Weights of a small transformer language model.
Size: 9 layers, width 64, 1 head of 64, MLP 192 tanh GELU, vocabulary 1024, 0.474M parameters.
Architecture: learned positions, tied embeddings.
Training: a variant of Adam for these matrices, 9130 steps.
Each number is 200 + 20 x the weight over its row's rms, rounded and kept within 0 to 999. Layers, rows and columns count from 0. The size before them is the row's rms in percent of the matrix's.

# layer 6 MLP down (transposed), 192x64, rms 0.144, rows 74-128, columns 0-63
109,210,215,228,203,189,179,192,165,232,201,217,180,202,193,239,242,201,201,208,194,173,184,179,236,189,175,212,221,228,194,181,198,195,167,176,221,194,201,197,182,212,173,208,195,240,209,222,180,196,237,191,179,180,215,194,175,202,191,212,186,209,158,225,198
090,200,198,205,208,185,200,180,221,196,221,213,213,180,196,163,209,191,192,184,192,176,206,186,195,159,206,194,174,191,184,187,215,184,215,197,218,202,220,275,186,175,200,195,199,206,198,198,211,184,206,202,196,258,216,190,227,226,222,216,247,171,192,190,195
075,219,221,205,195,193,213,162,204,195,191,197,199,210,191,224,203,159,218,248,206,202,205,217,175,201,194,177,187,190,174,198,212,182,199,167,239,193,152,196,177,200,208,193,196,194,204,193,185,221,199,195,218,181,169,182,221,230,208,253,178,197,231,226,211
085,210,206,232,201,171,189,192,212,181,193,193,184,211,208,231,214,209,211,219,158,187,154,195,172,184,202,167,193,235,245,217,201,217,217,199,180,196,186,212,224,223,199,207,212,177,166,217,210,212,209,203,222,215,201,181,167,187,213,188,173,171,208,206,240
099,179,204,238,218,169,204,197,180,204,201,209,182,202,190,224,237,171,199,216,209,239,222,231,227,176,192,189,200,208,199,180,224,182,223,189,215,204,206,206,172,179,194,187,241,201,167,179,192,213,201,222,152,221,187,181,232,202,192,186,173,227,185,192,203
098,186,201,196,193,228,224,214,228,197,183,194,202,197,157,149,212,192,197,203,200,167,203,199,197,171,200,186,201,199,216,165,189,218,161,210,208,227,209,244,186,215,228,220,193,205,219,198,192,191,175,176,202,258,182,201,225,195,196,233,211,188,200,214,184
093,205,201,199,198,218,203,209,209,179,192,185,239,199,219,179,204,212,200,165,220,167,194,227,219,200,188,190,175,214,173,170,212,213,148,186,187,233,211,247,203,223,202,205,190,196,222,188,190,180,156,179,211,248,212,184,204,205,207,230,202,178,196,198,198
115,254,200,214,216,188,183,239,196,247,201,161,166,187,187,187,194,216,197,177,203,231,206,190,176,207,213,171,214,210,175,190,182,200,164,199,192,229,211,232,205,195,186,206,199,203,195,170,229,189,179,207,197,178,183,215,195,192,219,170,191,209,209,196,236
102,197,235,197,200,202,168,206,196,237,181,197,198,194,228,180,188,208,197,208,210,202,220,183,199,195,163,180,186,200,174,229,235,179,189,183,202,206,199,239,176,217,223,194,195,229,216,185,242,194,208,195,196,228,165,160,169,229,186,200,191,207,183,223,228
097,209,167,212,175,181,197,194,194,198,196,213,207,216,167,228,213,175,229,218,211,174,146,203,180,227,183,188,193,210,191,202,209,210,172,185,190,194,198,278,190,224,208,183,185,209,220,197,185,191,198,232,207,208,194,196,171,180,223,216,217,201,203,205,218
090,219,192,209,216,200,222,197,195,194,239,207,216,206,166,191,164,232,225,199,190,213,192,200,160,203,205,188,186,210,187,201,159,224,209,214,164,200,193,238,247,182,233,220,184,201,197,185,186,159,213,187,181,228,192,207,209,171,175,195,213,186,223,200,195
123,191,183,201,213,180,232,174,180,204,181,224,217,196,189,245,191,201,216,206,205,179,193,223,212,184,187,227,154,231,221,212,181,160,226,186,192,199,183,192,181,187,207,160,190,186,167,195,201,239,221,199,231,178,197,197,217,190,203,205,233,202,229,199,189
093,174,222,219,216,208,232,279,201,220,177,197,193,190,209,183,206,167,205,193,201,216,206,198,214,199,209,187,204,202,189,186,162,227,208,156,237,197,190,230,202,201,191,178,216,239,181,207,192,179,207,191,212,203,183,201,206,180,179,208,206,167,194,212,186
111,203,218,193,208,225,188,190,209,217,204,188,201,182,174,217,216,197,173,213,187,209,169,210,197,216,200,219,186,222,220,183,230,189,215,212,179,204,225,237,210,190,207,214,198,186,193,224,213,173,200,196,192,162,185,141,176,157,203,184,157,225,212,234,215
084,198,170,226,194,181,188,195,222,173,209,183,223,206,228,213,226,216,191,183,214,203,195,210,189,207,170,167,243,211,200,191,206,217,242,193,210,175,184,195,203,239,168,199,153,194,206,195,187,198,205,197,227,211,177,198,179,237,219,226,202,178,165,215,214
111,194,213,228,172,195,181,234,163,179,235,219,167,200,167,177,178,189,222,180,215,226,192,208,186,182,205,193,215,218,184,182,182,199,201,175,209,212,205,248,205,205,216,199,207,189,151,233,174,211,209,200,209,216,215,225,200,176,188,201,235,203,197,204,221
100,212,189,197,187,213,191,202,189,243,203,232,186,217,194,216,171,160,221,205,213,207,208,204,187,169,192,164,221,191,192,192,220,158,227,197,210,190,192,238,191,205,171,211,183,188,189,211,185,179,197,225,222,167,186,172,238,238,191,186,229,214,193,201,212
104,186,172,175,203,185,174,211,190,232,208,203,187,213,232,171,180,232,206,213,196,195,210,214,194,196,193,186,217,178,194,213,210,218,187,220,185,191,143,238,198,238,194,189,200,215,225,207,220,156,217,213,202,201,188,220,232,238,175,215,188,191,176,206,184
094,215,188,207,221,170,195,220,168,197,172,186,233,213,175,194,224,228,227,188,197,170,189,218,157,222,165,182,174,210,168,195,189,210,181,193,186,229,196,226,200,193,251,221,210,232,203,201,194,198,203,195,213,215,224,227,192,200,187,188,176,211,191,213,177
088,212,201,211,210,195,209,223,230,159,214,212,195,158,234,174,192,185,205,165,204,200,192,203,196,164,217,226,212,190,232,208,227,176,224,224,195,196,178,220,173,209,196,169,222,189,186,197,207,224,203,159,189,179,233,209,214,163,189,181,210,212,206,196,221
090,199,194,194,206,201,203,206,197,232,209,202,208,216,173,215,160,228,221,213,199,205,160,182,216,161,212,170,212,210,216,177,209,205,176,220,211,221,198,229,203,194,214,201,180,148,211,179,153,178,190,202,213,221,199,208,214,191,184,207,227,244,224,177,190
097,196,197,219,203,181,204,171,196,218,193,211,207,200,201,196,201,216,189,223,158,222,224,188,200,200,218,225,202,163,186,185,225,189,212,208,167,192,229,236,217,217,201,197,215,207,212,140,201,224,212,211,181,199,203,181,163,205,193,170,149,232,212,195,192
144,214,229,194,199,187,179,197,188,174,196,197,204,230,170,208,205,194,206,216,200,169,206,220,181,202,162,193,198,193,237,234,188,175,213,205,182,198,223,155,212,182,194,207,205,187,185,213,214,199,254,209,187,185,197,193,184,250,221,207,174,166,204,218,233
133,231,201,192,197,202,244,217,240,210,227,197,218,185,197,176,234,183,220,202,200,154,180,191,159,176,190,205,189,210,213,163,228,209,203,189,198,190,210,195,204,182,185,222,191,196,223,185,208,200,161,193,197,255,196,220,184,203,219,182,220,185,215,191,188
096,205,186,235,233,212,173,211,200,197,216,204,219,203,209,220,191,226,189,195,209,183,186,195,234,211,180,228,208,237,185,191,221,201,199,206,188,239,204,235,164,195,206,211,185,205,210,202,173,226,204,187,183,178,195,177,176,202,207,188,123,190,184,190,198
084,147,187,167,189,235,213,207,204,214,182,189,188,191,190,184,188,188,215,178,185,200,185,191,206,191,225,210,167,226,191,208,224,206,171,197,206,226,210,254,210,225,197,184,190,193,240,226,204,194,194,177,226,222,214,176,203,208,178,246,194,206,205,190,178
100,212,175,218,209,199,194,196,207,218,167,203,187,212,187,171,227,217,194,239,239,205,222,211,153,248,200,221,206,212,154,203,189,203,205,210,180,182,208,198,164,184,182,194,186,172,196,198,190,168,219,216,202,180,222,241,196,212,210,198,196,212,186,196,225
081,203,209,173,198,224,210,176,157,176,192,203,224,200,236,237,181,197,181,187,187,198,204,223,214,231,238,197,182,195,224,213,192,189,167,179,210,198,176,203,181,201,232,193,216,178,212,162,194,182,165,193,192,194,210,200,180,195,226,204,239,193,237,188,197
079,208,171,188,178,161,181,209,213,222,190,168,203,221,209,233,230,212,224,226,202,172,189,220,227,176,166,210,193,233,196,189,196,218,190,163,213,198,186,225,212,175,234,174,193,169,195,202,188,220,196,191,170,195,187,192,218,205,217,218,205,230,180,218,221
109,239,195,208,240,195,193,242,199,227,191,198,203,219,192,169,171,197,177,186,209,234,195,198,201,168,207,188,169,220,204,198,214,184,240,183,222,218,188,254,195,211,207,187,196,179,188,181,187,207,168,205,229,225,205,165,189,183,174,189,194,207,209,203,192
098,190,219,198,194,236,172,216,174,199,205,222,192,182,203,203,196,223,145,221,204,224,214,185,226,219,184,209,225,199,194,213,204,186,200,180,246,194,194,234,204,218,195,218,174,247,198,186,180,191,233,188,196,187,155,175,186,187,203,198,188,209,185,227,195
114,198,190,187,210,197,220,189,165,177,228,221,192,181,193,169,148,220,195,192,199,171,217,214,175,171,197,212,193,183,165,195,216,212,221,197,205,179,227,211,216,196,208,216,207,192,243,190,184,218,210,203,207,267,201,163,196,215,210,226,199,200,207,196,195
098,195,186,203,230,203,199,197,201,233,189,206,220,213,204,192,187,181,183,156,190,206,215,221,191,182,212,212,202,141,214,224,201,201,212,199,215,202,204,270,176,194,195,221,177,197,174,185,168,188,225,193,227,209,187,180,201,211,187,220,207,178,226,173,218
088,207,214,198,184,195,191,194,234,222,215,177,178,223,184,206,185,188,202,212,204,201,170,165,186,201,202,195,208,214,184,181,187,185,210,181,208,207,207,226,224,212,217,165,202,197,216,198,212,233,207,178,217,238,167,164,185,219,210,208,144,169,242,223,212
117,198,220,240,202,180,192,195,165,188,210,174,198,239,206,182,193,180,210,197,196,163,186,224,205,174,183,221,209,187,190,213,205,178,211,196,221,177,197,265,194,193,187,191,175,189,178,207,156,225,218,197,214,208,219,209,209,202,229,193,248,203,209,190,207
112,205,190,227,175,191,220,191,186,203,187,209,196,227,169,206,258,226,202,217,161,206,190,188,248,197,197,202,167,191,187,186,195,192,197,206,212,183,199,247,179,181,191,179,217,236,206,225,224,197,214,210,201,218,176,208,190,192,207,176,172,202,160,192,203
113,200,213,177,168,209,217,190,182,220,164,221,204,215,176,187,210,163,204,201,210,211,186,162,151,171,192,174,247,201,222,184,205,174,234,187,203,202,183,240,210,222,192,221,216,232,215,210,196,186,200,187,209,202,203,168,206,210,194,169,207,208,202,214,202
093,210,204,176,192,211,203,211,194,222,156,188,195,207,202,179,176,192,221,220,234,218,221,203,162,214,192,172,175,165,192,201,207,214,235,209,207,204,176,235,233,185,223,212,170,213,218,199,192,181,169,206,210,202,199,177,209,163,186,201,251,205,214,221,205
084,213,184,216,177,206,218,178,224,205,176,210,238,194,168,205,210,205,216,175,172,205,189,175,203,161,215,216,202,187,202,218,201,224,226,219,202,195,212,235,187,218,195,178,186,217,221,200,163,196,172,174,262,203,194,185,208,220,202,205,187,158,197,209,186
089,169,179,192,213,199,196,211,231,174,184,167,224,187,217,212,187,225,169,191,197,210,196,191,206,214,204,164,172,229,179,207,209,181,216,214,177,188,193,247,212,223,172,187,194,174,212,202,222,199,202,199,198,243,219,213,193,233,216,235,192,163,190,224,195
086,201,204,181,175,169,197,214,192,165,199,200,200,216,215,219,226,206,195,198,190,183,216,205,184,224,155,191,197,223,214,231,190,195,256,201,190,190,206,218,210,222,157,180,162,193,186,171,189,240,234,187,204,199,203,170,187,232,216,207,202,201,180,208,215
083,196,181,184,185,177,218,220,223,189,205,157,193,191,187,235,201,208,170,204,201,198,205,182,155,243,200,160,200,188,191,166,196,218,211,194,233,190,216,235,217,216,208,208,187,200,207,184,198,199,165,187,223,243,205,188,194,205,180,218,203,207,237,227,206
104,199,208,213,227,197,217,205,191,238,160,166,174,211,214,237,201,215,193,229,199,180,209,202,176,196,188,189,232,214,204,196,191,213,194,203,176,227,233,236,213,198,181,220,201,212,171,207,203,207,223,220,184,156,175,175,210,202,199,165,161,212,196,200,178
105,169,186,224,257,183,200,195,201,246,194,179,210,229,206,188,207,205,220,230,176,202,199,179,190,181,196,216,197,211,194,182,201,192,247,184,192,205,197,220,202,215,201,185,197,182,222,187,198,203,189,213,189,220,231,164,194,219,182,218,154,189,217,202,156
085,199,173,202,161,179,205,193,228,188,211,217,194,205,245,193,189,220,211,195,192,196,220,221,172,242,197,166,205,210,194,201,216,217,246,198,216,169,194,181,234,233,174,222,178,200,190,183,156,205,219,195,215,207,180,202,181,212,205,193,203,192,160,200,209
101,197,204,194,208,196,210,204,190,204,215,195,197,181,207,185,183,188,199,189,175,191,196,194,146,225,224,214,193,200,198,241,198,217,226,228,157,208,201,200,219,200,197,220,198,193,233,220,184,237,237,207,201,221,203,206,197,232,160,235,169,199,169,174,169
087,190,193,214,188,203,172,180,229,201,202,231,229,194,228,199,190,209,212,196,214,189,197,187,197,212,224,180,242,205,199,215,215,212,247,180,237,208,178,142,195,225,184,166,199,208,233,182,210,173,198,200,191,177,172,203,195,188,205,203,217,210,163,186,218
101,200,223,190,215,193,200,211,191,200,181,185,210,209,189,195,194,191,215,207,186,181,216,203,195,201,196,195,181,216,224,206,190,176,164,183,176,206,181,286,176,209,197,234,205,192,193,184,229,188,177,195,200,243,227,189,205,203,204,215,164,192,244,194,180
101,202,199,188,205,214,200,199,213,209,225,201,201,177,196,184,208,185,205,220,204,174,182,235,192,203,190,196,203,201,198,186,179,188,156,183,191,208,183,303,191,184,182,216,185,187,195,223,213,178,199,183,196,242,205,209,223,198,192,216,189,215,213,213,190
088,195,179,186,190,189,177,201,224,207,179,192,190,222,196,203,191,219,202,197,210,179,192,223,152,221,211,171,190,230,229,212,219,206,248,212,176,165,188,223,231,236,171,182,181,167,196,188,184,212,218,238,209,192,188,172,199,185,190,184,193,203,199,216,222
111,215,174,190,218,187,228,195,192,217,211,173,177,180,194,215,218,193,155,196,219,220,177,202,201,174,248,220,187,209,221,201,189,214,192,190,165,209,181,255,219,167,219,178,212,167,197,189,193,213,192,207,216,205,192,203,193,166,227,200,231,190,223,202,201
102,201,214,206,210,198,199,191,201,190,227,169,205,196,195,188,216,230,184,213,191,177,194,213,216,185,209,180,214,214,238,210,187,183,136,183,192,195,195,230,195,165,214,195,212,212,198,212,198,178,197,188,193,256,157,209,212,179,200,196,191,231,252,200,209
101,217,185,190,200,196,189,178,197,165,219,190,168,208,189,184,219,213,202,221,195,224,184,190,172,224,212,224,194,220,217,227,194,229,189,189,203,193,140,248,208,191,217,177,211,200,177,193,216,236,158,238,195,194,193,219,185,178,213,184,208,191,192,199,223
100,180,192,197,221,216,168,199,184,196,197,212,190,179,158,208,232,235,185,184,233,195,191,204,189,199,183,191,219,222,147,179,206,254,181,179,203,212,229,183,200,210,213,177,225,196,226,217,180,217,199,196,218,178,186,191,178,195,215,219,172,211,205,204,228
113,240,189,222,201,178,208,233,200,178,212,178,206,231,210,201,231,181,186,173,226,209,198,198,196,221,182,178,237,192,174,168,197,199,195,208,180,211,190,223,198,194,182,225,177,194,175,215,169,207,189,191,215,173,207,213,255,194,210,173,197,180,232,225,203
# layer 6 MLP up, 192x64, rms 0.15, rows 75-128, columns 0-63
095,221,228,168,216,212,163,224,182,182,220,199,177,232,205,179,220,204,172,173,168,204,199,186,208,174,185,203,224,186,211,183,176,190,214,199,197,227,225,196,178,198,227,174,242,181,193,233,209,228,206,186,186,184,161,183,191,216,168,214,199,209,198,216,202
087,183,196,236,193,219,180,246,209,210,194,221,182,247,184,222,190,225,195,170,203,192,173,208,190,208,223,228,233,187,216,185,172,176,207,196,176,200,215,206,205,193,173,219,221,181,220,199,212,234,214,222,187,193,212,196,203,192,168,198,253,203,207,219,195
075,206,230,175,181,225,239,236,180,185,192,173,182,195,232,177,221,208,234,188,160,190,192,243,194,198,190,219,213,219,202,204,223,195,228,190,205,218,156,180,193,160,197,206,192,201,196,211,210,193,190,163,194,203,196,192,194,244,204,193,185,214,211,198,197
106,209,198,182,198,220,193,214,220,203,200,209,195,185,176,205,209,239,158,181,197,161,226,173,223,197,206,226,209,167,231,226,178,224,203,239,209,206,183,185,187,195,209,205,192,242,205,195,196,178,196,223,229,187,185,208,185,191,155,211,210,175,211,230,226
118,180,181,199,197,210,186,202,221,218,209,210,160,195,183,156,223,219,180,176,166,179,209,191,216,183,228,209,191,214,204,215,172,183,196,182,228,226,195,178,179,185,185,220,213,203,199,187,241,204,190,224,222,211,255,199,219,205,183,213,217,172,216,218,175
076,171,225,216,178,192,214,168,226,215,229,208,194,219,166,179,236,206,179,202,201,196,237,200,198,206,221,206,200,205,232,213,192,171,195,228,244,190,179,196,240,176,205,187,193,177,192,199,236,207,199,196,197,188,211,190,158,187,170,179,209,169,197,207,196
117,222,211,205,179,213,162,214,179,197,205,195,144,225,227,185,188,198,205,209,159,213,234,203,215,192,200,175,200,177,212,198,199,164,211,220,244,181,222,189,218,196,219,182,203,181,207,184,204,199,199,165,227,202,224,220,205,211,200,201,223,179,157,215,209
103,198,176,212,182,205,195,182,203,210,202,194,184,222,217,165,205,216,209,192,149,212,218,203,226,239,186,173,196,222,183,228,190,212,214,235,200,235,223,171,168,203,158,207,200,177,177,206,189,208,174,225,217,219,221,213,224,175,209,192,188,200,181,174,202
056,218,196,205,230,218,156,211,211,193,182,224,190,197,223,170,203,182,263,191,199,205,186,189,186,194,218,232,202,199,228,190,236,181,199,198,219,199,224,206,202,153,200,188,204,215,187,176,241,211,203,235,192,195,192,185,203,161,201,224,195,216,188,196,190
077,197,154,169,193,186,194,213,183,169,186,231,185,229,197,192,197,211,203,195,180,218,202,188,220,200,209,241,170,197,193,206,183,217,210,187,232,215,258,197,169,188,191,226,190,188,216,204,182,227,224,233,209,190,162,208,187,200,198,224,203,234,187,205,199
118,171,214,202,171,231,186,229,203,161,228,179,189,224,225,174,184,225,205,169,167,220,195,174,194,226,211,204,213,206,204,219,189,226,225,216,220,232,229,175,223,221,173,198,224,203,195,236,210,174,204,208,202,196,205,199,186,200,188,181,186,198,198,206,162
093,186,207,195,189,195,203,162,217,159,202,202,176,193,178,178,214,210,173,181,211,218,226,215,204,195,171,198,220,194,212,221,190,202,222,235,162,199,228,195,178,235,223,177,213,196,168,164,224,230,213,220,187,205,181,225,201,216,193,198,207,235,165,191,198
103,181,214,189,173,154,206,190,180,177,225,214,190,183,179,192,185,227,177,181,192,210,215,220,205,213,222,206,223,188,242,228,178,214,219,184,232,208,226,187,185,199,202,180,187,201,165,189,234,176,214,214,209,176,185,185,189,235,172,182,206,182,230,216,194
074,186,179,205,195,215,176,177,179,222,169,197,205,144,209,187,183,204,196,216,216,188,188,190,231,179,229,202,210,174,187,211,205,193,211,216,197,221,192,200,205,143,209,204,195,198,184,219,224,211,219,218,177,194,230,231,180,184,210,181,214,166,222,227,163
115,182,217,165,170,253,195,196,225,164,200,166,181,179,215,208,221,213,198,219,204,219,206,191,232,232,208,216,205,198,217,236,202,216,209,225,194,178,167,186,206,205,191,206,217,200,192,178,236,192,187,237,176,189,199,202,215,186,171,210,207,195,187,169,181
090,220,219,182,205,201,198,259,208,215,206,186,196,177,212,158,190,184,195,234,193,208,206,208,200,178,197,176,215,194,194,178,205,190,232,188,240,243,167,177,201,215,221,202,207,212,220,176,206,189,188,249,201,178,172,178,207,198,181,202,196,210,203,174,175
116,193,244,222,214,226,189,193,247,229,202,185,186,208,175,199,216,183,204,201,202,189,196,211,198,225,246,190,217,224,206,193,186,185,231,175,206,195,173,186,167,212,189,208,160,210,203,176,221,196,217,196,179,177,173,208,203,234,222,172,226,197,174,213,195
093,217,149,184,210,193,181,186,227,221,226,201,207,174,190,196,186,196,198,197,224,201,177,222,184,233,222,183,174,250,209,205,173,207,223,191,205,185,240,166,190,175,195,188,213,190,212,215,219,177,190,201,172,208,234,189,197,194,215,210,228,193,181,234,190
098,205,190,209,199,215,168,186,156,200,183,228,212,160,225,193,216,203,184,225,227,180,213,211,233,197,231,221,243,204,178,220,196,185,193,168,201,201,189,197,204,199,167,228,189,175,228,195,180,189,194,227,227,186,186,227,171,200,202,209,213,171,188,223,205
097,221,195,202,170,197,174,209,187,190,201,196,197,180,188,184,231,188,220,182,197,164,196,228,195,233,211,226,173,205,214,188,189,208,204,194,272,191,213,179,202,236,197,201,214,222,204,207,202,188,204,184,178,210,219,182,193,195,204,187,270,184,208,207,187
100,163,207,213,201,206,222,204,262,207,178,187,200,207,195,176,198,226,199,190,220,203,241,211,223,170,248,206,185,221,199,195,202,190,195,190,244,181,189,179,191,207,221,218,214,205,231,206,207,168,191,206,186,178,185,175,207,174,186,183,210,165,197,218,204
121,202,194,225,188,207,179,163,173,163,211,186,225,192,206,186,218,228,222,198,206,231,217,201,208,209,186,216,212,236,217,218,226,185,225,234,213,172,246,187,153,185,195,185,201,211,192,183,211,217,207,178,237,180,198,198,194,216,166,188,197,181,184,192,196
139,206,231,176,198,201,212,197,234,198,230,205,168,189,216,200,218,235,152,196,190,190,225,210,238,217,199,195,213,199,203,190,186,179,232,244,199,213,186,174,212,197,209,222,213,192,198,198,203,167,181,221,211,193,208,221,166,199,196,175,192,142,188,207,204
096,163,184,212,212,223,205,207,210,162,201,190,198,215,216,192,194,187,166,209,217,217,195,182,201,211,202,201,228,199,223,171,233,197,222,182,209,216,193,195,171,196,212,213,192,207,188,225,191,219,226,202,208,180,236,184,205,190,167,207,199,157,166,260,169
101,178,168,189,157,193,220,226,208,207,176,193,206,232,159,182,227,208,192,221,199,202,224,209,201,201,200,185,200,182,198,165,193,205,198,185,203,202,189,197,204,202,241,237,229,174,195,171,233,201,192,236,217,194,212,242,213,229,177,179,223,199,203,213,184
113,178,202,213,198,186,188,189,199,188,159,191,210,205,213,177,216,201,184,193,190,222,247,195,209,196,189,202,193,214,225,205,182,217,242,176,211,240,153,194,172,214,187,212,168,168,203,223,228,218,194,225,207,188,191,190,210,201,213,149,194,218,197,174,221
088,181,196,172,188,197,172,215,212,214,220,211,195,219,179,199,195,179,177,244,218,236,186,201,205,196,169,215,194,226,173,178,168,165,223,190,209,189,175,171,208,182,220,212,211,211,223,182,220,221,239,231,216,212,186,204,209,163,190,197,223,175,185,200,221
076,192,216,189,227,216,209,237,194,206,195,178,156,202,185,185,203,234,246,200,186,180,184,174,186,230,217,203,187,183,211,226,209,227,198,183,198,227,214,193,188,184,157,211,190,183,207,168,197,148,200,182,182,197,186,234,207,202,186,181,227,203,196,197,215
103,192,194,192,193,209,233,212,204,156,214,212,225,192,193,190,234,182,199,189,197,198,191,189,165,250,171,182,186,192,199,217,183,213,219,189,221,192,214,196,179,187,211,214,177,192,191,208,274,185,192,191,168,169,185,210,214,225,224,190,212,209,196,221,211
103,179,210,207,189,214,161,182,197,153,212,227,172,187,200,179,215,224,217,189,192,219,211,202,216,244,223,217,213,179,182,193,210,218,192,207,167,186,236,184,183,173,184,183,215,175,181,221,198,217,200,218,195,198,192,209,187,221,214,175,208,227,189,251,181
113,211,185,175,214,241,172,225,220,215,199,201,183,218,195,168,189,190,171,199,201,245,204,201,207,204,224,185,169,171,225,186,193,209,223,197,240,204,211,163,222,190,186,202,181,205,224,202,245,177,197,238,169,198,207,204,214,202,184,221,190,207,182,183,185
093,175,238,184,196,189,216,218,205,185,203,210,202,172,171,183,200,184,217,190,153,222,196,187,183,211,227,219,180,225,196,254,227,229,214,199,222,233,186,183,168,209,189,186,187,211,200,185,241,216,189,225,195,200,199,222,205,215,180,182,204,217,187,224,179
079,211,210,187,189,236,194,232,194,171,188,199,183,183,237,222,218,215,225,202,229,172,206,168,213,216,215,207,183,191,229,164,173,201,203,262,193,204,219,183,215,206,235,174,182,169,170,195,207,215,195,173,203,213,188,198,197,208,215,197,216,209,188,219,185
086,183,174,150,199,205,176,214,239,173,205,241,196,189,223,205,182,207,214,206,198,194,190,195,224,186,229,241,210,186,224,200,184,179,191,213,200,205,237,196,173,186,180,213,220,187,211,166,199,207,180,233,188,176,223,225,182,206,234,184,194,206,183,179,201
115,170,208,201,198,239,221,185,192,186,212,221,207,226,188,196,184,186,229,202,189,164,247,184,177,236,190,207,200,174,194,224,199,207,220,199,206,199,197,186,180,212,201,217,180,196,187,198,204,229,202,225,208,199,222,188,163,190,220,199,211,214,125,189,198
113,228,180,216,212,216,183,197,214,186,165,192,219,191,208,186,207,224,193,190,208,234,177,187,208,165,207,183,241,185,220,202,194,159,203,179,262,209,212,191,170,221,174,198,238,203,207,217,196,184,210,183,204,187,186,194,196,211,192,188,230,190,163,217,215
102,185,200,205,153,218,187,214,196,193,192,201,217,199,179,195,213,218,184,201,209,212,184,180,219,226,206,214,216,202,220,213,211,206,207,244,247,210,271,189,157,201,210,190,212,200,201,218,191,184,200,199,218,188,197,222,185,211,180,183,203,155,171,182,212
096,196,228,182,215,217,197,198,187,207,182,218,185,217,195,176,238,218,228,201,222,179,229,246,224,189,226,167,223,188,214,193,174,190,198,194,182,247,230,187,217,183,204,190,185,195,200,199,205,203,189,199,180,201,216,210,158,227,194,189,204,196,195,244,164
079,208,191,200,213,221,196,164,203,215,179,182,199,201,191,201,182,216,234,217,225,191,191,213,190,217,241,198,231,223,209,189,195,182,201,198,191,198,192,211,164,210,222,211,217,198,184,149,192,206,169,197,206,171,181,254,154,209,214,192,199,196,188,241,180
081,181,194,181,206,191,159,188,172,195,209,233,216,204,197,203,223,170,220,219,191,209,225,200,173,214,210,247,176,188,233,184,194,203,176,211,204,193,260,201,203,226,188,201,179,163,202,221,200,214,188,174,180,194,170,236,182,199,211,200,214,191,198,217,212
079,210,179,231,182,231,202,207,209,180,186,184,186,229,210,202,207,201,181,170,175,198,204,161,188,230,186,226,188,179,211,200,205,210,209,221,196,191,191,194,208,137,202,238,238,178,193,196,213,177,178,187,203,169,179,175,225,214,196,240,195,190,213,194,194
099,205,194,189,225,207,169,196,208,205,256,175,192,235,218,218,190,207,184,165,212,196,149,232,208,246,178,195,192,205,244,168,199,184,206,210,193,208,205,197,179,215,205,194,219,203,207,171,227,191,207,215,221,186,190,229,176,194,198,224,212,207,192,207,186
110,181,187,185,198,210,213,184,214,180,236,184,155,209,212,172,198,204,216,200,209,201,176,184,203,237,192,172,224,167,202,212,197,219,221,235,183,211,210,198,167,171,202,189,224,168,237,193,198,207,236,225,198,206,199,216,208,196,193,178,206,208,144,190,200
071,191,236,194,202,217,177,177,227,232,242,211,204,208,180,206,204,190,175,178,203,182,231,207,221,192,173,209,185,186,194,176,148,152,181,235,210,179,183,205,198,241,206,210,235,174,200,203,199,227,191,185,196,184,191,204,209,179,201,206,220,196,211,192,188
100,180,212,156,194,170,203,180,252,186,215,222,176,233,191,180,225,213,212,202,190,196,212,195,223,193,195,169,194,222,203,160,180,210,194,222,221,204,212,195,197,223,189,186,172,226,186,169,234,197,232,204,214,193,226,223,195,201,202,160,218,200,186,207,214
084,216,212,199,216,206,205,185,248,190,166,230,195,187,200,189,192,183,221,220,196,196,178,220,184,178,198,240,200,214,202,195,218,183,194,200,177,239,189,213,205,163,232,199,206,190,235,176,201,188,213,233,183,203,195,209,146,182,202,192,192,243,199,171,212
093,206,235,192,186,216,206,191,185,185,191,212,201,169,208,164,232,195,190,184,207,185,204,211,222,198,231,203,200,171,200,193,161,234,229,237,226,200,223,193,176,187,195,155,210,179,182,190,200,199,215,228,209,213,183,187,193,202,156,181,176,178,229,227,190
080,201,214,193,216,188,175,169,169,177,242,201,216,196,179,176,175,184,167,210,198,212,229,243,221,214,198,194,177,237,233,193,218,202,226,204,194,185,208,195,174,185,193,176,226,173,202,189,239,187,223,215,217,208,231,203,204,223,199,209,200,178,217,224,198
071,180,174,235,215,201,224,219,202,177,167,170,209,185,164,177,172,192,197,211,186,215,192,181,216,220,197,206,196,208,236,213,170,208,212,199,174,207,204,189,169,192,190,217,240,202,241,210,180,228,179,204,206,182,197,190,221,244,193,204,189,222,190,221,229
096,183,218,172,181,216,165,175,188,199,226,204,200,201,239,207,169,184,187,229,191,204,202,225,232,221,197,217,205,207,228,234,173,173,209,177,203,210,166,187,219,192,188,212,198,213,188,227,163,226,183,222,243,194,187,207,183,204,192,185,200,222,199,233,188
093,176,206,247,199,180,192,192,215,213,201,193,183,224,189,181,193,207,242,200,184,177,197,202,199,224,225,204,205,193,203,190,169,186,229,190,197,213,199,183,178,220,199,227,178,182,192,198,235,177,189,202,259,212,206,191,204,223,225,221,230,181,198,177,151
109,204,167,167,199,187,172,196,176,206,211,220,169,202,194,217,236,210,250,196,189,211,224,219,216,206,205,221,202,214,203,206,217,197,205,213,214,187,185,185,188,193,211,243,189,164,186,217,197,217,199,213,194,177,195,214,177,211,187,224,228,208,183,193,132
124,171,217,176,187,196,230,183,174,214,219,242,189,172,187,181,220,226,227,213,206,200,233,211,169,200,207,203,204,228,225,221,197,190,196,206,233,223,217,172,180,214,222,203,167,181,197,179,199,208,200,201,218,187,218,177,182,169,204,220,244,193,186,227,195
123,178,218,196,218,223,194,186,184,216,195,223,197,201,213,212,235,238,208,174,213,217,194,205,195,234,223,215,191,220,199,187,184,193,213,166,222,195,190,188,168,226,179,187,216,174,203,206,200,223,154,191,222,158,222,197,202,187,172,198,245,192,170,198,224